From a checkpoint of a small transformer trained on Wikipedia: RMSNorm before each block, 6489 steps.
Each number is 128 + 32 x the weight over its row's rms, rounded and kept within 0 to 255. Layers, rows and columns count from 0. The size above them is the row's rms in percent of the matrix's.

# layer 5 MLP gate, 512x192, rms 0.158, rows 386-396, columns 96-191
size [103 103 113  90  97 107 102  99  92 100 109]
[[ 75  78 137 129 134 126  96 145 161   9  57 102 145 156 114  73 155 174 147 112 104  19 142 139  83 115 103 100 138 150  70 150 128 141 124 135 106  89 153 131 160 173 128 101 113 124 136 117 134 109 142 178 131 192 153  77  91  96  93  75 120 116 112 164 111 109 122 138 119  91 100 134 139 187 131 191 142 146 170 119 111 103 131 157  97  89  84  56 149 147  83 117 152 114 149 149]
 [ 80 155 107 135 105 198 150 100  98  77 123 161 146 182 168 119 151 117 127 166  87 134 135 156  83 160 170 143 163 108 177 129 178 149 134 144 131 105 115 144 124  81 135 160 141 114 131 102 116 112 138 110  63 130 127 143 141 100 113 159  74  76 143 156 126 157 176 104 119 115  93 164  94 113 120 162 147 139 152  86 142  83 131 158 141 116 119 164  94 130 175  87 166 107 142 166]
 [130 113 123 154 135 135 112 100  82 177 105 130 120 194  47  92 114 162 125 145  56 115 161 130 138  91 101 170 131 114 119 193 102 136 127 124 166 105 143  84 109 140 131  80 108 134 144 168 138 146 119 190 144  98 115 135 121 146  99 113 113 176 162 204 134 131 103 147 165 117 154 121 180 105 114 121 137 157 110 145  96 148  91 137 107 163  85 139 127  96 166  98 156 101 143 108]
 [131 128 179 109 123 162 126 122 140 140  95 151 116 117 118 168 148 134 106 126 147 128 169 111 176 115  63 141 100 102 145 182  91 149 130 139 131 135 158 166 163 128  84 153 120 134 119 125 110  80 119 121  74  80 113 109 130 199  98  73 125  67 115  85  60  51 167 130 120 119 109 135 109 100 115 147 150 139 107 172 125 140 127 185 112 133  51 172 176  97 134 129 107 148 120 108]
 [155  91  86 184  95  98 196 169 170 101  69 108  91 167  88  70 112 148 151 132 136 130 118 156 153 121 146 106  76 155 126  76 120  94 111 132  86 108 134 116  59 148 107 154 148  97  80 127 157  96 106 219 153 166 102 125 168 151  81 143  84 179  82  95 151 106 182 101 139  59 143 184 148 113 126  94 154 155 140 180 168  78  68 162 156 131  79 113 111 153 102  98  80 148 148 130]
 [114 172 127 122 135 113 138 150  76 135 143  98 142 118 135 146  75 125  64 153  90 144  68 128 157 227  98 120 173 141 145 127 107  97  95  89 133  68  37 116 134  90 109 212  93 123 145 152 100 107 152 222 108 115 108 161 163  91 173 104 138 180 147 132 125 187 110 160 106 162 147 130  56 101 100 154 105  87  88 121 130 163 192 134  98 128 174  90 132 135 190 120  80 162 125 155]
 [158 161 188 170  96 110 143 130 151 109 119 118 143 106  77 127 109 125 146 141  96 102  99 161 123  97 134  59 124 138 104  60 175 137 167 171 134 156 143 118  93 118  57 100 106 136 122 167 161  95 123 172 190 117  92 106  86 110 172 125 126 122 157 108 166  60 104 105 101 108 129 106  75 130 109 171 157 123 151 123 128 121 119 158 147 125 129 124 184 121  47  89 128 140 152 110]
 [ 98 112 133 152 109 164 149 126 122  74 146 152 123  86  99 149 141 107 137 109 125 187  62 133 176 194 172 137 159 155 101 101 170 103 136 175 151 147 125 141 126 143 157 116 106 103 117 141 153  66 174 150 126 100 157 135  96 150 155  92 114 124  99 124 152 130 128 145 164 115 104 147 158  98 186 207 119  90 122 158 118 143 139  87 169  97 159  94  93 253 105  74 131 146  81 123]
 [102 143 102 151 118 164 135 118  85 164 114 114 182  59  98  95 106  93 143 112 129 121 132 129  92 187  97 137 143 146 125 146 154 110 168 115 205 152 148 148 125  91 104 144 142 120  90 115 136 159 109  76 102 159 138  77 152 170 114 168 115 131 131  97  81 178 106 150 154 149 126 117 187 153 149 141  98 114  62 166 116  91 175 139 170 149 126 159 154 152 141 145  64 111 135 117]
 [ 89 110 162  91 131  91  51 158 136 112 161  89 114 129 137 128  74 142 142 166 102 152 166 148  67 160 113 165 174 142 198 151 113 160 107  89 136  70 120 128  96 113 103 148 175 100 208 122 120 145 113 147 170 104 133 170 156  85 157 124 161 114 128 145 106 157 118 134  77 136 109 138  95 120 156  55 118 133 131 127 107 117 119 117 123 103 134  76 120 102  80 141 110  75 133 106]
 [162 144 115 195  72 119 158 129 148 135 127 126 106 121 132 114  80 112 194 145 143 183 142  80  76  78  85  98 142  66 143 186  92 130 111 114  77 167  76 147 175 114  65 125  82 127 143 114 124 130 163  98 139 148 122 100  91 136 142  82 153 114 140 116 104  58  81 150 146 136 139 143 172  85 161  66 148 162 158 185  99  93 178 123 173 132 130 105 168 120 109 164 174  92 170 148]]
# layer 5 MLP up, 512x192, rms 0.153, rows 386-396, columns 96-191
size [112  95 112  84  98 101 103  99  89 104 110]
[[108 104  87 108 155 124 110  84  94  64 104 138 146 123 136  96 101 139 116 140 147 152  84 101  93 119 135 119 122 126 119 142  85 172 107 121  53 141 142  99 142 145  87 110 183 113 124  96 134  90 133 173 108 119 128  39  70 121 159 180 113  82 159 101 144 157  93 153  93  48 115 165  66 189 123 166 156  94 114  70 136  58 112 127 104 169 111  82 134 150 179 125 172 111 133  94]
 [103 140  53 128  87 143  93 116 129 128  89 102 128 102  99 136 123 107 177  97 107  98 172 127 144 137  86 165 104 105  83 135 121  76 151 147 184  93 105 154 165 130 144 134 108 123  67 183 147 172  70 126 149 200  79 165  87 182 126 159 114 133 115 123 134  72 129 131  95 144  79 137 150 164 182 123  82 120 114 183  89 149 170 127 148 170  57 157 119 146  55 132 116 134  97 138]
 [ 93 119 115 153 117 113 143  97 139 167 193 120 112 141 161  87 151 122 101  94 195  67 139 146 148 120 121 154 112 119 114 110 100 184 114  85 165 153 118 194 183 148 141 186 111 161 149 188 142 116 113  98 193 141  86 184 156 191 105 112 171 127  91  98 164  75 110  97 158 180 114 102 149  87 149  79  92 104 113 105 120 118 154 165 113  74 159  79 120 208 153 100 106 116 168 125]
 [170 161 119 188 108 150 152 122 144  66 174 117 101 131  77 166 140 105 216 187 152 116 157 133 102 136 119  82 127  96 136 115 112 132 136 125 188 124 189 156  90 192 182  84 143  43 129 157 146 170 146  92 115 160 153 148 139  63 118  72 132 113 107 116 202 117 139  85 147  93 126 122 121 126 137 111 110  74 162 131  58 118 106 173 167  80 168 120 141 125 143  83 162 140 189 136]
 [122 125 144 129  86 127 116 149  83 111 191 139 146 180  92 146 145  74 103 133 157 135 115 143 125 100 109  76 114 189 105 144 120 107 146 163 115 192 148 106 193  74 147  74 147 167 143 115 112 118 157 118  94 157 146 124  88 143 147 138 157 145 108 126  72 128  77 138 162  92 136 108 103 103 169 104 165 136 158 181 117 121 104 171  84  37 171 168 110 156 103  81 138 102 132 116]
 [ 91 126 118 153 122 109 146 142 113 139  88 128 119 127 121 114 149 173 112 125 152 163 115 195 102  81 117 156  95 119 175 130 154  90 138 144 120 173 145 137  96 107 175 125 166 138  99 135 100 162 146  83  71 163 132  76 115 105 172  59  83 150  79 146 140 110  43 137  75  91 149 146 137 177 188 132 109 150 114  87 156  74 109 139 202  99  98 118 129 161 116  88 174 118 163 128]
 [109 185 122  99 158 160 117 143  62 107  81  86 101 157 152 176 134 155  82 132 133 127 119 146 149 136 116  80 149 156 112 145 118 158 123 129 144 161 140  91  47 115 137 208 129 151 109  92 137 132 108 138 177 174 144 164 121 122 160 182 165 189 154 150 131 162  95 147  93  74 154 112 133  93  83 109  71 155 144 132 124 140 106 128 118 108 166 106 120 113 115  94 154 123 104 147]
 [107 138 107 124 107 105 100 138 112 151 132 151 131 171 165 136  54 131 170 138 133  79 144 165 110  80  78 110 138 167 155 134 131 139 133 173 151 121 150 123 138 111 136 162 179 145 146 104 154 172 122 117 138 114  93 154 123 148 148 158 126  59 136 101 123 129  44 142 133 122 140  92 137 170 123 115 197 156 138 152 194 134 100 176  96 107 100 136 182 106 156 147 117 132 143  59]
 [173 155 116 201  83 178 190 152  69 147 177 125  90 153 168 113 158  83 158 125 148 101  68 107 143 133  96 107 128 134 118 133 190 176 161 111 136  99  72 118  60 110 165  88  91 146  76 115 132 137 110 185 111  97 143 105 174 130 178  91 135  60 181 116  99 140  70 110  92  98 194 156  96 127 122 157 116 141  24 132 136 153 118  72 120 139  91 121 101 115 123 108 133 104 137 100]
 [132  98 131  43 126 154 103 134 112 117 130 118 143 104 148 103 150 152 139 114 103 141 138 153 102  42 161  70 130 161  80 161  91 103 106 111 105 152 103 139 115 101 140 107 139 127  90  88 153  65 124 115 150 123 107  43  97  81 122 127 147 102 125 172 168 141 163 153 107 129 132  41 136 190 180 111 117  66  92 126 156 102 175 133  85 146 114 150  93 150 122 166 118  88 137 131]
 [ 97 139 121 138 136  91  99 145 180 113 119 122 135 180  51 144 160 142  85 102 122 130 122  82 137 116 158 138  77 169 152 130 140 102 128 179 154 118 101 111 111 134 119 171 162 105  92 170 114 111  67 138 123 112 152 153 108 116 119 155 201 146 190 157 176 190 132 184 114 169 144 107 156 112 136  95 111 151  95  96  90 125 113  49 174  70 126 131  97 131 119 100 110 120 108  36]]
# layer 5 MLP down (transposed), 512x192, rms 0.145, rows 386-396, columns 96-191
size [109 101 104  95 101 103 103 101  98 101  96]
[[124 136  97 152  93 100 156 165 147 145 164  66 111 133 126 112  91 128 132 202 142 208 146 221 156  98 136 120 122 134 162 135 145 154 126 148 175 144  90 111  56 143 117  74 157  91 149 207 122 191  83  74  97  97  87 195 163 137  98 180 131 150  88 191 102 109 106  90 150 128 183  99 138  93 134 111 114 109 134 170 123 109 120  94 145 166 104 130 136 112 122 136 102 142 134  99]
 [190 144 133  99 109  98 130 108 149 138 122  83 138 103 135 144 142 115 104 154 112 125 137  67 112 127 122 107 135 143 131 133  86 160 169 167 115 151 136 132  89 188  98 161 150 188 148 168 165 144  99 186 125 143 157 163  91 134 144 152 170 166 108 153 130 152 145 186 144  81 138 113 143 138 122 116 113  89 116 152 170 127 146  34 170 103 156 115 118  94 130 119  70  78 106 128]
 [109 209 157 144 122 179 123 105  73 154 199 155 112 199 162 150 116 194 111 166  94 117 140 114 110  67 157 150 119 162 248 130 146  99 156 117 160 137 198 116 118 144 105 127 130 147 146 115 120 178 140 137 139 119 129 145 122 133 143 130 133 160 126 141 131  72 166 163 106 115 141 141  93 127 148 151 128 148 163 101 150 106 178 155 149  81  93 180 156 159 106 116 138 160  68 157]
 [138 151 122 164  74 165 112 149  92 154 153 118 165 123 131 138  98 147 107 190 139 146 140 138 122 152 121 138  80 126 115  97 116  39 107 119  99  81 116  79  51  67 142 117 124 113 124 107 127  74 117  84 130 132 112 135 138 120 131 178 115 127 173 145 156 144 136 115 135 118 131 118 110 176 150 117 165 154 196 144 178  93 138 158 133  90 117 124 111 138 144 167 171 118 116 121]
 [126 140  69 124 114 133 136  98  86 114  76 111 109  98 139 182 149 140 128 102 123 102 123 110 134 119 153 133 134  79 124 120 157 133 160 165 184 146 154 162 118 110 153  86 113 169 116 174  85 119 144 140 155 181 122  90 185  69 136 129 189  77 138 169 166  74 172 144  86 100 131 134 144 136 118 142  80 166 175  91 144 151  99 115 143 157 147 131 126 123 157 135  88 152 135 145]
 [153 102  77 129 103 129 145 138 162 152  70 138 166 112 100 130 110 112  78 129 146 115 156 127  94  83 116 156 119 167 122 132 143 131  93 138 161 173  96  81 134 161 144  84 116 147 142  88 157 107 121 143 166 137 153  62 127  97 117 142  88 124 178 131  61 142  97 148 139 114  83 150 125 125 158 108 137 144  99  88  99 138  27  97 134 141 169 178  91 113 134  56  81  81 194 108]
 [ 50 116 108 146 105  83 127 118  69 179 119 119 153 128 111 125  98 126 115 100 132 141 173 133 148  99  68  94 148  80 145 175 198 121 111 134 141 110 103  88 119 182 146 138 169 121 208  54 101 103 123 109 135 151 123 126 126 139 193 109 147  84 123 121 121 180 193 194 188 121 143 154  94 159 179 103 126 172 126  77 117 104 149  77  86  62 111  85 184 144 101 137 125 127 168 141]
 [133  88 161 122 175 106  92 101 158 104 151  49  93 117 143 103  69 131 121 150 197 126  85 103  99 152 149 178 132  88 117 115 112  77 119 124 136 162 179 162  79 128 139 113 135 144 154 163 180 134 149 140 109 140 108 133 133 101  43 168 117 109 126 131 138  74 119 159 152 125 139  97 129  83 107 164  83 135  96 166 192  93 149  88 180 133 107 172 110  96 125 139 206  57 124 145]
 [169 145 151 144 111  82 103 164 140 117 161 138 105 129 146 119 122 172 189 112 120 145 113 101 138 160 166 110 105 169 123  78 141 134 100 136  97 170  68  96 113 112 194 103 113 166 157 174 172 105 146 113 140  83 163 134 133 129 131 143 126 115 121 116 170 129 131 127 125  93  94 136  90 116 132 150 153 134 146  40  98 190  81 199 115 136 108  97 106  95  71  88 166 173 144 171]
 [107 146 159 157 105 141 183 105 128 114 142 123 130 124 129 206 126  89 122  66 110 118 144 156 146  76 171 152 135 107 138 158 148 165 110 173 103 106 143 154 100 157 140  64  90 121  66 150 153 124  91 131  94 116 154 131 105 132 141 161 131 102 163 105 135  73 118 114  92 117 109 152 169  80 135 173 149 120 188  96  83  67 118 116 151 179 124 115 172  95 167 104 164 116 105 154]
 [172 127 115 136  87 128 157 212  92 170 136 113 100 110 154  99 127  91 137 159 143 205 132 188  81 118  89 127 145  63 106 141 107 145 119  91 118 160 164 113 144 119 154  95 136 139 111  97 158 167 155 147 148 132 138 133  97 153 155 103 100  69 122  98 104  82 162 164 166  50  99 134 118  62 141 163 131 143 163 172 152 111 161 146 125 157 215 119 152 113  94 128 131 107 162 140]]